Weights of a small transformer language model: width 96.
Each number is 50 + 10 x the weight over its row's rms, rounded and kept within 0 to 99. Layers, rows and columns count from 0. The size before them is the row's rms in percent of the matrix's.

# up: layer 2 MLP up, 384x96, rms 0.0717, rows 130-165, columns 0-95
# down: layer 2 MLP down (transposed), 384x96, rms 0.0322, rows 130-165, columns 0-95
up130 011:58 64 67 63 82 52 66 60 56 58 56 47 76 43 49 55 63 62 48 46 54 49 51 63 59 65 60 40 51 65 56 63 54 47 64 50 66 53 47 62 43 59 58 65 42 63 55 52 56 55 51 68 65 64 71 58 57 62 50 60 50 57 43 32 47 47 41 57 52 44 53 54 46 36 49 61 47 57 53 50 65 62 55 60 52 48 54 58 52 56 52 65 64 52 62 52
down130 016:36 38 30 53 28 57 35 42 45 41 41 43 29 60 47 39 34 29 55 46 52 42 63 35 43 30 41 62 43 47 61 34 50 49 31 49 41 38 56 46 37 50 54 36 46 41 48 53 34 36 48 50 42 51 40 54 45 26 34 48 45 36 62 55 43 46 43 45 33 49 58 42 55 47 51 51 64 46 37 44 50 41 48 42 42 42 53 41 56 43 42 42 58 35 53 49
up131 065:61 47 48 34 61 56 64 35 53 44 71 40 72 45 56 45 40 32 26 64 59 59 32 37 72 50 53 58 48 56 54 39 51 43 41 42 49 64 66 43 57 59 51 48 56 53 52 41 37 60 48 40 33 35 47 53 41 36 58 55 54 46 49 48 42 62 60 42 41 43 59 56 46 58 51 53 44 37 51 39 53 42 58 39 60 50 48 63 60 41 41 41 38 67 37 43
down131 114:39 52 46 68 35 52 43 55 38 47 36 56 40 54 44 59 52 60 53 44 39 40 65 61 41 50 37 39 48 45 52 55 49 51 63 51 47 31 40 57 59 39 51 49 00 44 54 59 62 50 58 63 60 57 50 54 51 64 48 45 52 53 45 49 54 44 42 58 65 55 34 43 46 48 57 47 55 51 54 51 53 57 39 60 35 50 53 43 52 58 56 54 71 27 60 61
up132 019:64 60 54 54 65 62 62 48 61 61 65 58 55 58 61 54 64 63 63 62 51 56 52 57 59 57 54 51 60 62 61 62 59 60 58 63 50 62 58 66 49 50 59 64 64 55 55 57 46 68 69 60 52 56 63 55 53 64 60 62 50 62 68 56 61 63 52 56 62 49 61 59 64 59 60 53 57 56 62 57 57 68 66 53 53 48 54 54 64 58 59 60 71 58 60 59
down132 017:58 45 46 45 37 32 37 49 43 35 40 40 45 49 35 35 46 45 30 51 49 48 38 43 58 39 46 47 35 46 41 41 38 49 56 39 28 53 35 24 55 37 49 53 44 45 39 40 45 29 45 49 45 49 35 54 49 52 39 34 50 62 39 45 29 55 44 50 43 67 58 41 31 44 34 47 55 55 49 40 63 43 46 55 49 55 41 39 52 40 53 52 38 39 36 37
up133 015:52 57 63 51 68 51 56 59 61 60 62 51 58 53 50 59 55 50 53 71 66 60 56 63 70 64 63 61 51 55 68 53 52 55 46 52 56 59 57 48 54 75 50 61 61 62 53 54 60 61 49 60 51 59 61 61 53 54 60 64 54 57 51 57 51 52 64 60 53 58 53 65 60 48 52 65 56 69 55 64 60 50 60 53 61 39 53 71 52 57 62 58 70 66 71 53
down133 015:59 64 53 62 51 72 48 41 46 64 46 50 60 51 75 66 51 51 62 45 40 47 66 52 36 44 52 60 54 50 65 59 56 50 50 69 62 49 70 79 45 49 50 44 43 55 63 59 53 67 54 49 40 48 66 49 57 35 34 47 53 27 67 53 67 52 49 58 50 47 40 41 62 55 61 50 60 39 52 52 40 60 41 56 45 58 62 47 49 61 39 48 50 50 55 44
up134 011:53 61 70 66 50 54 52 69 56 61 38 51 66 51 52 61 68 47 60 48 54 48 58 49 52 60 62 51 61 49 49 58 48 38 46 38 58 60 54 42 58 63 52 54 58 69 58 61 51 46 56 70 50 61 49 65 46 52 57 46 59 54 40 50 45 64 50 61 59 62 54 55 55 50 47 68 51 67 64 66 66 52 59 64 50 54 53 44 60 52 56 68 72 45 80 57
down134 015:62 39 41 58 39 59 44 51 51 55 58 45 43 70 58 54 43 45 61 55 51 53 68 58 52 57 47 58 55 48 67 72 71 56 52 69 73 46 48 65 50 46 59 45 55 40 38 37 58 56 36 50 52 61 62 49 66 42 39 59 46 48 75 46 47 41 54 47 44 42 67 53 69 53 49 50 70 35 53 52 63 58 51 55 44 51 64 59 50 55 55 48 44 73 38 50
up135 047:51 66 52 51 46 52 58 39 55 54 64 60 54 56 66 58 63 44 41 47 58 53 54 55 65 45 45 52 44 62 56 80 51 56 50 45 32 65 46 64 37 45 57 68 59 25 66 51 44 62 45 58 48 46 67 45 42 58 37 56 32 51 39 38 34 37 46 33 70 47 47 50 47 37 58 45 45 56 48 48 45 71 68 50 51 45 44 38 38 53 46 58 52 49 57 44
down135 057:59 38 48 54 42 51 45 59 42 40 42 32 47 48 26 32 48 51 45 48 45 53 45 43 37 48 59 45 48 28 42 33 54 38 48 53 56 43 59 39 60 49 44 35 31 68 37 53 61 41 54 40 47 48 41 50 60 35 65 44 64 51 51 56 63 61 49 64 36 54 42 48 45 68 42 50 48 44 48 54 61 40 35 58 43 61 58 58 67 30 47 29 67 47 54 52
up136 016:61 55 57 54 32 48 47 56 50 55 19 51 43 57 36 51 43 48 55 32 58 51 49 51 30 44 58 60 52 37 35 52 58 47 47 52 37 53 45 30 64 54 35 38 51 52 47 46 44 46 45 39 36 57 28 44 50 57 52 39 64 52 50 49 49 54 56 48 49 69 67 48 65 70 49 52 57 50 42 43 52 40 61 48 56 82 47 55 63 36 47 50 59 57 35 58
down136 018:54 35 54 42 58 43 42 45 52 48 70 47 54 41 69 55 51 57 52 63 39 46 38 43 59 71 41 40 42 58 51 58 44 46 59 51 58 44 47 64 56 40 48 44 66 45 46 40 55 58 51 59 59 44 50 49 35 62 59 47 31 60 41 42 69 51 61 48 59 31 43 52 29 27 45 40 49 42 59 65 42 58 54 53 43 39 53 59 36 66 47 67 27 42 52 37
up137 070:31 54 62 34 43 48 45 51 51 48 52 45 50 30 39 68 42 30 22 61 52 60 49 62 53 54 55 51 41 52 44 51 45 52 48 47 35 53 76 45 72 63 49 60 40 39 56 58 47 40 59 53 35 47 43 50 32 54 60 43 46 43 50 41 49 52 47 49 53 66 60 68 46 45 48 67 48 54 47 55 59 27 71 41 52 67 43 53 51 38 59 48 57 55 49 46
down137 106:58 56 38 81 33 60 42 43 44 45 53 46 47 67 62 26 63 68 64 44 38 36 49 32 48 62 53 45 55 42 50 51 45 47 53 50 60 39 37 48 29 38 41 33 52 59 45 28 48 63 54 46 56 46 49 48 56 49 46 49 57 53 48 62 45 53 53 46 47 45 30 38 46 50 49 46 50 59 56 47 34 72 48 52 39 47 52 54 48 53 47 57 76 45 57 58
up138 012:44 45 50 44 13 40 34 48 42 45 37 52 42 56 44 28 48 46 53 26 42 40 45 45 34 32 50 54 59 31 49 48 42 48 38 45 51 50 40 41 53 43 37 35 58 46 41 50 49 37 61 38 37 36 27 49 51 33 47 38 50 44 62 55 52 32 55 51 53 51 47 49 34 64 43 45 57 53 45 61 35 45 42 37 45 42 55 52 43 43 47 43 61 46 49 48
down138 012:47 37 44 54 68 43 50 57 47 50 57 43 58 28 59 78 56 55 42 58 46 44 37 51 53 56 41 22 47 44 32 49 50 49 73 47 68 47 47 56 45 44 50 66 56 45 45 38 39 47 43 48 55 55 46 38 34 67 53 47 52 50 32 30 50 53 40 53 55 39 43 43 55 40 45 41 32 37 56 44 40 52 61 55 39 54 35 36 56 40 48 48 35 52 33 49
up139 010:55 57 65 59 43 44 54 68 59 65 34 47 63 42 51 58 63 63 46 58 53 47 52 56 54 63 61 60 67 47 67 52 52 47 56 41 73 58 54 56 46 60 46 56 45 61 40 55 52 44 55 65 49 55 47 60 54 51 60 59 63 61 56 44 55 45 59 64 58 50 45 58 46 58 42 64 45 67 58 68 70 66 49 60 54 28 52 54 52 47 62 65 68 58 69 68
down139 013:62 49 42 43 47 61 41 54 53 43 57 50 52 53 54 81 46 31 66 49 56 49 72 55 56 49 49 49 39 42 54 53 67 53 51 65 59 50 40 62 49 57 49 45 63 42 60 45 45 53 51 50 37 69 61 37 42 44 24 45 54 37 58 55 45 58 42 48 46 56 60 42 61 29 49 48 68 23 38 55 55 47 59 47 37 56 72 46 55 59 41 37 53 52 52 51
up140 007:47 44 30 60 74 56 54 44 41 48 62 47 48 56 55 58 40 43 48 59 29 49 48 47 55 44 38 51 46 68 49 30 48 61 54 57 51 52 47 44 63 21 64 47 40 33 54 45 42 48 48 39 47 50 53 34 40 48 49 46 52 54 49 49 59 61 39 38 32 52 64 46 56 62 58 43 55 31 34 38 54 45 48 40 48 57 27 51 51 52 45 42 32 43 26 42
down140 013:53 53 63 47 68 56 66 62 54 54 57 69 45 56 45 31 49 55 49 49 68 60 36 40 51 58 60 39 51 55 37 64 45 55 70 43 32 59 53 42 41 63 56 63 60 67 45 53 55 48 53 53 60 44 38 60 55 72 65 61 52 62 52 61 41 50 58 55 68 55 48 60 48 45 58 53 48 70 66 43 48 59 68 68 61 64 56 52 62 50 56 60 54 54 53 53
up141 014:34 45 55 45 24 43 53 46 45 38 38 39 46 38 43 43 54 50 45 46 46 43 49 51 53 54 47 48 41 48 38 26 51 45 40 47 54 35 40 57 39 41 50 51 27 55 30 53 48 36 36 41 52 49 21 37 42 47 38 41 51 39 38 29 45 35 49 44 49 38 41 51 29 39 56 49 35 49 42 41 51 49 37 48 39 27 39 43 46 42 50 43 50 45 55 47
down141 016:58 58 38 52 63 51 53 67 62 65 52 43 53 54 65 60 58 50 60 51 72 52 59 53 56 54 63 58 59 55 59 46 51 51 54 53 63 68 48 54 53 63 55 49 52 43 65 62 62 54 60 50 55 59 69 52 58 39 64 57 46 56 64 66 58 54 38 60 39 60 64 45 70 58 42 56 73 40 55 64 60 57 58 47 60 64 63 52 51 73 54 71 53 61 60 46
up142 109:38 50 58 59 47 56 66 45 65 52 30 52 56 43 41 53 45 43 48 33 54 68 49 46 55 50 62 62 49 45 49 33 49 62 43 51 48 40 41 52 57 36 35 51 44 53 53 45 58 41 38 61 45 32 69 54 53 50 42 46 27 47 31 58 64 70 64 48 32 52 55 54 36 64 61 63 52 54 61 55 40 58 60 56 56 46 54 74 61 46 38 43 51 57 37 64
down142 170:39 48 44 37 36 38 42 53 37 40 68 58 58 46 61 47 55 71 53 57 45 31 68 66 62 48 39 46 47 54 50 53 55 51 52 47 45 63 51 48 41 44 69 48 48 46 64 56 44 67 54 47 65 69 43 66 45 55 53 49 84 44 51 45 48 47 36 42 62 41 41 60 48 42 43 40 38 50 41 39 62 32 51 45 46 51 48 36 42 60 49 59 73 45 59 50
up143 122:41 68 56 55 60 56 50 51 33 44 53 52 64 48 49 62 49 52 43 38 20 32 64 40 43 46 41 51 47 42 50 45 60 63 48 46 31 47 36 44 47 38 44 40 45 46 48 50 30 40 56 60 32 46 72 38 63 46 69 54 38 63 48 52 62 53 39 40 60 40 61 43 66 52 51 34 69 54 56 54 58 44 46 41 54 54 63 55 52 54 53 49 57 48 49 69
down143 129:61 56 50 40 40 58 49 41 54 49 63 66 47 52 47 51 48 47 54 60 39 44 38 49 52 46 43 37 46 55 55 44 45 55 29 64 58 39 63 56 55 46 52 47 36 68 47 35 56 64 52 36 74 55 52 52 50 63 47 43 30 47 60 46 49 43 38 54 41 35 41 53 49 65 46 56 55 48 45 55 45 42 66 37 45 69 28 52 54 56 48 66 78 67 58 32
up144 014:64 69 70 62 48 57 54 64 54 60 38 55 52 62 55 46 61 61 60 37 48 49 55 56 45 54 66 58 66 44 62 67 53 63 51 56 63 61 51 45 54 66 40 50 63 58 59 50 57 51 67 57 45 53 58 61 58 54 64 55 61 62 61 52 63 46 52 56 63 65 53 57 56 61 46 61 65 56 57 73 48 55 62 54 59 68 53 65 56 50 57 58 72 52 61 61
down144 016:39 28 30 46 42 48 37 56 45 39 59 50 51 42 47 61 38 44 49 52 46 38 52 44 48 40 40 35 41 47 36 44 44 33 59 44 47 43 47 42 39 30 54 40 77 44 36 44 30 46 34 47 47 55 47 39 39 51 34 38 44 46 42 43 41 47 42 46 48 37 59 38 41 31 51 48 33 40 45 36 48 50 52 54 31 36 60 41 53 37 41 50 49 45 35 39
up145 012:35 41 19 49 53 54 43 37 46 51 52 51 46 41 49 49 37 31 51 54 51 55 52 33 54 44 40 52 52 57 48 30 47 43 55 59 48 50 47 33 53 42 52 40 62 47 52 46 40 70 44 35 40 45 47 48 44 43 50 50 43 41 42 54 57 67 42 37 52 53 51 36 54 63 52 44 46 38 54 47 21 39 46 48 45 64 46 55 47 49 45 29 12 51 37 49
down145 014:49 63 66 40 66 43 49 41 39 50 44 57 41 54 31 30 35 56 34 59 39 56 38 50 38 43 43 43 47 42 35 58 44 54 57 47 41 39 46 48 48 48 40 50 24 52 43 47 70 44 51 50 60 33 53 48 56 69 57 41 55 65 40 46 41 42 53 46 67 46 31 65 30 45 49 41 40 54 48 32 59 45 54 41 65 54 38 57 39 47 48 50 33 47 40 45
up146 089:49 63 53 71 47 55 45 60 57 52 42 52 59 48 37 48 45 42 51 27 68 35 55 59 45 28 59 32 33 49 59 53 51 45 59 60 47 46 38 48 65 46 34 41 44 50 42 67 62 44 50 60 58 60 39 56 45 49 51 42 37 51 51 26 65 39 51 62 56 64 60 66 56 66 58 58 58 45 77 52 43 54 56 43 40 48 37 43 45 47 55 59 50 52 40 48
down146 165:40 42 55 48 75 59 45 52 38 61 53 50 42 56 64 59 47 49 59 66 49 55 50 46 67 58 59 56 49 65 46 57 44 38 43 40 57 40 55 51 41 44 44 51 74 52 55 23 46 46 46 45 43 43 51 48 52 43 54 57 56 49 55 56 41 50 47 47 33 45 37 43 56 31 49 51 38 48 54 41 55 49 61 50 66 57 57 67 51 79 46 46 13 62 53 48
up147 070:71 55 53 72 51 53 48 62 50 58 36 57 42 52 28 36 45 68 56 49 48 48 59 46 51 46 54 40 53 43 59 50 37 61 30 36 70 60 34 55 52 52 48 56 54 75 34 52 41 35 41 70 45 59 58 68 48 62 51 40 55 56 50 47 49 41 45 59 51 52 49 49 60 28 57 57 61 69 60 53 41 54 33 52 52 42 48 41 65 52 51 51 60 49 47 64
down147 109:57 36 46 35 56 53 51 40 61 42 61 43 57 56 80 53 52 42 39 46 59 55 51 50 62 49 42 53 43 77 46 49 58 39 43 43 33 41 65 62 48 46 58 62 51 51 62 51 64 50 49 30 50 59 52 50 59 46 51 59 55 39 45 40 42 61 48 39 44 55 69 52 45 67 40 53 30 45 41 39 60 54 47 42 42 72 49 45 37 59 61 47 41 64 32 38
up148 031:55 56 50 64 30 46 50 59 51 50 35 45 40 31 55 57 48 62 69 54 55 37 64 43 61 51 51 47 56 39 54 20 42 47 57 48 71 53 39 57 53 47 57 55 45 60 24 63 49 65 52 56 59 43 48 44 43 54 48 46 48 56 43 31 53 41 52 54 65 52 36 44 39 64 56 42 55 57 59 50 29 57 40 51 45 27 51 39 59 39 53 51 34 50 57 65
down148 026:37 54 46 27 71 39 48 50 48 48 47 53 56 61 47 40 44 26 43 49 55 56 41 47 32 46 48 52 44 60 50 59 63 53 32 59 40 44 41 51 47 66 56 54 52 45 54 41 57 38 40 49 31 56 61 55 47 49 50 55 60 61 56 58 47 49 38 48 30 54 70 63 63 44 51 53 52 34 50 58 71 45 61 45 49 63 54 68 37 56 49 39 36 62 53 24
up149 012:46 49 61 53 40 51 56 58 55 61 47 55 51 55 51 57 52 48 55 61 62 54 50 55 57 65 61 69 63 44 70 33 53 54 51 52 70 51 47 35 60 58 50 57 52 58 48 52 50 50 47 51 43 53 35 62 51 46 60 55 62 59 59 55 47 51 65 58 51 53 54 63 58 61 54 59 51 80 52 72 62 51 52 41 61 33 49 86 50 50 59 46 65 64 71 57
down149 014:69 57 46 43 71 54 43 52 43 61 51 48 59 43 68 63 47 49 43 45 45 39 54 45 41 45 57 47 38 52 38 58 49 48 59 65 55 63 50 68 41 57 37 50 54 56 59 43 58 69 48 44 41 50 67 40 50 50 43 39 46 31 44 47 57 45 44 54 53 45 25 30 56 31 51 45 63 18 47 50 36 58 54 56 46 54 61 39 50 63 41 56 28 45 47 43
up150 093:45 52 43 47 50 56 56 43 64 48 51 44 50 48 33 43 51 78 73 61 54 45 58 48 55 73 48 47 56 53 75 41 63 59 51 57 59 36 28 69 40 52 43 65 49 65 42 60 50 29 40 52 38 57 52 62 58 47 64 57 54 58 54 69 49 66 54 58 54 38 42 41 46 49 48 29 64 60 57 59 47 58 45 54 53 42 41 48 56 50 42 44 62 46 53 46
down150 144:61 45 53 39 41 38 58 55 51 40 49 50 58 36 55 78 45 41 51 41 44 57 54 59 49 35 44 60 46 39 47 46 37 41 62 45 29 63 59 37 64 53 62 46 64 32 58 44 51 61 53 43 60 49 43 48 62 62 37 49 51 33 48 34 55 48 50 29 48 60 72 52 39 57 52 59 51 38 43 58 50 31 39 55 52 59 52 51 42 77 49 46 48 57 42 34
up151 102:53 57 44 42 45 52 52 50 49 39 47 31 53 43 31 48 41 77 51 61 45 34 47 42 63 61 50 49 37 54 67 45 63 49 42 50 69 34 48 62 46 67 49 50 57 78 33 57 62 25 44 51 42 53 42 54 55 43 68 47 63 64 57 64 51 58 51 53 57 47 56 46 63 53 42 44 60 49 64 44 45 42 37 50 54 47 45 63 50 33 50 44 62 36 49 53
down151 162:43 44 64 56 34 56 53 45 52 53 50 67 56 43 54 74 50 41 50 36 52 54 66 57 41 50 48 63 56 58 42 49 30 44 57 47 33 44 51 46 50 48 57 47 62 26 63 35 42 73 56 44 57 42 51 41 61 67 43 47 45 37 47 41 47 45 52 50 48 55 66 43 40 48 60 56 38 35 47 63 47 59 59 52 38 54 49 42 46 79 48 54 49 69 39 31
up152 008:39 65 70 55 45 54 50 51 59 49 49 47 73 28 45 56 55 56 53 50 54 56 44 60 70 52 59 41 46 56 53 41 41 43 56 44 43 58 48 62 49 58 42 51 41 59 36 58 48 60 39 67 59 56 57 62 54 42 38 50 56 60 43 38 36 33 53 71 47 50 54 56 31 58 48 63 48 80 45 51 66 57 52 63 47 35 61 55 44 46 58 59 69 61 65 49
down152 013:50 46 39 64 55 48 45 49 37 58 39 48 41 63 49 55 50 25 66 48 48 37 73 43 36 54 60 56 46 46 63 47 73 48 42 54 57 37 57 61 45 54 74 49 51 42 64 48 54 56 37 55 39 54 49 39 62 38 38 50 48 22 64 47 52 53 49 51 37 43 39 43 85 50 46 43 56 41 43 57 49 45 50 34 43 52 45 58 59 51 40 44 51 46 50 59
up153 010:40 43 49 53 69 46 58 56 50 50 54 39 61 29 52 58 47 49 32 58 50 53 56 43 60 71 57 52 50 53 57 40 48 44 53 45 74 43 37 44 37 63 48 55 41 56 44 47 56 40 30 51 57 47 55 50 50 41 50 57 43 48 27 30 39 45 45 48 39 43 23 48 40 38 38 62 29 49 47 59 55 55 44 58 48 27 46 58 35 48 45 42 27 55 53 50
down153 015:49 46 39 43 40 58 44 42 41 48 40 51 46 52 40 58 29 38 55 39 47 39 59 52 28 30 47 63 44 40 55 43 49 46 33 57 54 46 47 58 38 58 43 33 49 46 52 58 40 56 51 41 37 56 61 39 47 28 33 55 50 30 66 61 41 35 39 36 46 43 47 39 51 40 56 50 64 33 37 39 41 43 40 39 44 45 69 35 46 45 36 44 57 38 58 48
up154 237:57 56 48 58 46 41 62 45 72 50 44 41 45 27 47 47 52 57 48 71 58 38 54 48 41 44 51 49 58 27 68 55 62 54 27 52 25 45 43 37 44 53 56 45 55 60 54 57 60 41 46 55 35 57 50 53 45 47 64 45 34 61 62 43 58 54 48 55 48 44 56 52 55 42 71 56 49 60 55 50 48 70 60 56 59 34 43 45 54 64 65 40 35 32 45 59
down154 217:52 57 38 51 72 44 42 65 46 55 58 46 51 60 57 61 52 48 45 57 63 44 45 52 63 42 69 43 65 67 28 49 48 44 63 53 56 46 58 47 66 41 29 53 42 49 54 37 30 54 51 49 48 52 51 47 54 49 44 55 62 43 50 58 65 52 49 32 61 42 47 44 52 38 21 48 38 62 37 67 43 52 61 40 59 50 60 51 36 34 47 40 34 58 60 64
up155 009:46 42 13 61 44 55 46 53 54 63 38 51 55 48 47 43 47 36 49 44 51 53 51 35 39 61 43 52 68 56 50 43 51 37 67 58 57 43 49 33 44 40 59 47 59 46 57 44 48 63 51 39 49 52 47 60 44 52 52 53 46 48 44 67 62 80 49 43 52 50 52 36 53 70 49 54 47 48 65 64 29 55 47 57 27 56 52 49 52 50 43 47 26 44 40 65
down155 012:57 49 70 36 54 53 42 42 44 46 67 60 36 58 42 50 38 55 40 63 53 56 52 59 65 34 45 39 38 32 45 58 52 67 52 52 53 54 34 59 53 56 37 50 37 52 37 45 63 46 49 43 59 42 55 48 51 64 44 53 44 61 38 43 34 35 40 36 65 51 46 68 40 34 45 43 53 39 42 30 64 38 66 47 72 58 47 46 49 56 59 40 41 55 38 52
up156 074:46 52 56 55 52 50 46 51 57 55 39 49 35 23 25 36 46 31 62 40 50 51 58 46 45 52 58 41 47 49 43 35 37 48 51 58 55 50 63 52 74 56 39 53 60 60 36 50 56 48 48 69 56 45 43 56 33 58 50 49 44 56 40 59 71 54 57 69 38 47 58 64 54 54 66 55 57 46 67 49 32 43 40 67 37 47 32 38 54 52 49 48 57 42 43 50
down156 118:50 43 48 46 69 46 45 44 45 58 54 57 57 60 84 76 51 56 47 59 52 36 37 61 62 49 48 50 53 53 57 54 64 52 48 37 57 55 47 54 39 44 36 48 71 44 62 37 44 47 50 41 38 48 53 50 57 43 42 61 60 40 54 46 30 48 53 40 52 50 65 35 48 45 37 49 36 46 45 44 50 39 66 36 59 51 49 56 32 64 59 55 29 69 50 58
up157 050:64 63 44 60 40 43 46 61 53 55 37 39 37 39 44 59 43 62 62 73 59 42 57 49 67 48 60 55 53 43 48 21 55 51 47 44 68 48 40 49 75 67 56 53 32 67 36 57 62 60 36 52 56 58 41 47 47 55 61 47 65 65 47 37 62 49 53 53 55 56 48 58 56 70 51 45 58 61 55 42 48 44 40 45 62 50 43 54 57 41 53 56 38 59 49 63
down157 053:38 43 59 34 55 56 47 45 56 48 51 56 69 53 57 39 47 34 52 33 50 50 52 44 28 54 40 54 37 69 58 74 51 38 48 56 31 43 48 65 33 40 46 45 61 41 57 50 39 56 51 47 31 45 63 53 48 54 39 53 39 45 60 54 54 48 53 53 44 48 55 49 57 31 55 52 51 35 52 60 53 64 62 51 38 54 67 66 40 69 51 45 56 42 52 22
up158 010:51 42 37 45 45 43 49 35 60 46 43 44 53 38 46 42 57 57 45 34 47 46 51 43 40 53 47 49 45 48 48 27 53 55 50 60 54 37 38 53 44 48 54 50 29 43 56 52 55 41 59 34 48 43 29 45 62 33 47 48 44 42 53 47 63 48 50 36 41 44 33 49 36 64 48 42 43 48 59 67 33 61 23 30 32 31 50 55 53 50 55 35 28 50 43 60
down158 014:44 60 65 44 41 51 71 71 48 54 49 51 59 43 56 70 48 63 41 60 53 55 53 60 67 38 45 56 48 50 52 40 57 52 51 42 59 71 51 46 46 60 49 47 63 50 55 54 51 44 58 51 52 45 72 46 39 71 57 49 60 52 51 51 36 47 42 51 64 64 52 53 65 48 51 71 53 30 41 50 64 51 70 60 81 59 51 47 48 56 52 60 69 58 50 50
up159 013:45 39 24 54 36 50 44 56 36 45 38 42 39 51 49 47 29 25 55 53 44 50 49 36 45 43 37 46 50 45 46 37 48 44 44 52 58 46 48 34 55 34 41 40 64 42 35 42 44 58 39 39 36 40 45 41 38 54 46 38 43 41 38 50 48 57 40 43 46 51 55 37 56 58 51 40 51 33 37 36 35 33 55 45 44 54 39 38 44 44 40 28 39 43 31 45
down159 016:55 58 54 46 72 54 40 50 50 47 68 75 41 56 48 31 56 60 46 57 52 59 42 52 48 57 63 46 56 51 33 65 40 61 60 62 43 50 53 59 57 55 45 59 42 65 45 48 64 54 52 42 68 52 43 54 56 62 70 64 53 72 47 53 50 43 61 49 59 47 49 64 32 42 54 40 45 74 70 38 51 53 59 58 61 63 59 58 53 56 58 64 45 59 49 42
up160 103:52 38 47 38 50 45 44 39 60 39 45 34 38 50 34 41 39 36 51 54 41 56 53 43 41 70 43 55 61 45 64 34 38 67 54 53 46 42 59 55 63 63 47 69 56 45 49 57 53 32 50 69 47 49 29 45 41 44 54 59 33 45 49 47 56 53 40 52 40 62 53 62 49 44 61 66 52 57 55 29 33 50 22 54 36 51 43 57 54 66 50 62 51 56 47 54
down160 159:63 50 35 68 50 37 56 51 50 43 55 54 58 49 67 69 51 55 69 50 35 50 39 46 36 49 58 51 59 50 64 57 56 62 61 49 46 54 48 44 49 44 36 48 99 49 56 45 48 56 40 44 41 50 38 45 56 41 39 49 73 44 41 50 30 47 52 58 54 52 42 37 48 39 35 52 38 48 37 49 42 54 56 50 46 56 42 45 40 55 53 51 44 66 49 47
up161 090:59 46 50 63 42 43 56 55 58 46 49 48 30 36 56 66 39 51 47 62 62 73 54 65 64 28 64 56 49 45 36 58 60 46 45 45 47 42 48 53 48 59 42 72 30 37 48 53 47 51 39 62 47 36 65 43 40 54 58 49 36 61 53 31 64 65 45 49 51 49 42 53 56 61 55 62 55 44 50 57 51 53 53 62 51 29 53 60 60 49 57 44 53 75 51 65
down161 174:40 54 49 50 32 39 39 41 47 40 55 43 62 52 55 18 61 47 57 44 51 35 54 53 32 53 30 58 57 52 47 49 61 58 59 51 62 45 48 64 42 42 50 45 34 58 63 54 44 58 59 51 60 62 48 57 47 47 50 52 45 43 49 69 54 43 53 48 49 48 64 50 61 55 48 50 46 53 54 35 46 45 42 55 50 62 55 50 49 59 52 51 98 32 52 37
up162 059:59 45 57 59 50 44 55 42 58 44 39 49 59 31 41 53 55 51 50 28 62 34 66 50 49 42 55 50 35 53 42 21 47 58 62 64 48 54 49 54 70 42 44 62 44 57 45 63 45 61 60 51 46 58 46 46 44 58 42 42 32 46 55 33 66 51 49 41 62 64 63 54 52 79 73 57 49 45 69 41 41 55 55 49 47 46 35 47 56 45 43 56 57 47 48 63
down162 074:33 58 49 42 54 58 45 56 45 55 53 43 41 72 67 41 51 54 53 66 45 60 31 45 53 68 49 47 54 43 60 53 58 44 42 47 54 42 55 45 30 47 53 48 45 38 51 25 62 47 52 47 57 42 50 57 49 44 68 64 69 54 39 60 37 53 50 55 36 33 32 54 55 27 37 44 49 57 39 58 49 50 72 46 54 58 59 53 41 74 59 49 43 58 61 41
up163 344:57 53 40 51 68 55 55 32 49 59 40 48 43 42 53 63 51 55 48 66 51 57 26 37 41 49 58 50 52 41 51 69 54 58 42 42 41 52 46 20 40 53 41 62 26 53 48 62 49 50 46 43 39 54 52 47 40 58 53 61 41 55 50 45 33 58 57 65 59 55 52 41 37 51 65 50 58 49 49 47 24 66 63 45 54 29 39 49 56 54 66 56 63 38 48 49
down163 231:52 51 50 46 63 55 47 38 54 55 42 44 46 47 50 71 43 46 48 56 46 53 41 48 50 54 56 54 49 31 53 54 51 53 39 54 37 43 39 42 39 45 31 62 04 58 44 58 56 52 48 58 46 57 60 48 50 48 50 51 41 55 48 52 36 51 49 46 70 55 77 39 48 56 59 47 63 53 53 43 51 65 60 50 52 45 31 44 52 63 55 47 86 47 48 48
up164 012:63 62 84 47 50 51 51 59 49 50 48 59 46 65 49 56 71 64 58 56 53 54 58 62 50 47 68 62 52 38 49 65 53 57 40 45 46 55 54 57 56 60 43 55 52 60 56 58 57 31 55 60 47 61 42 47 66 54 55 46 61 60 57 49 43 34 69 60 55 59 50 60 54 43 52 57 59 65 44 64 71 53 59 50 64 52 55 50 61 50 58 60 80 54 68 57
down164 012:52 43 30 61 44 45 55 63 59 52 46 33 64 34 71 63 53 55 51 34 51 38 43 49 65 72 53 48 61 68 53 59 44 37 48 53 64 59 55 52 48 47 51 54 62 41 40 50 43 60 51 53 49 58 59 40 40 34 51 51 51 47 58 39 73 63 52 56 33 43 65 34 54 57 44 43 45 29 59 64 37 58 43 56 30 56 59 47 45 44 41 63 61 54 49 50
up165 110:45 58 39 57 34 59 47 59 70 50 43 33 53 39 38 39 40 35 55 52 32 60 55 42 53 57 56 50 32 49 58 50 65 53 42 49 43 47 42 58 69 60 51 62 58 55 26 61 70 50 44 50 53 50 37 61 26 52 56 43 47 55 42 54 62 61 44 60 46 42 42 44 64 73 49 49 65 49 73 47 49 48 61 41 41 39 45 64 51 41 64 46 58 44 51 59
down165 180:43 46 65 38 42 49 48 38 34 47 58 62 56 58 68 73 58 64 52 41 53 37 60 64 44 46 60 56 57 39 54 50 31 51 51 47 47 53 52 58 34 41 57 32 66 50 64 26 40 49 47 43 45 50 55 49 69 59 46 47 57 43 45 48 45 42 52 27 47 61 39 49 43 34 57 44 33 57 45 48 67 52 57 59 61 71 46 49 43 64 39 55 66 54 41 45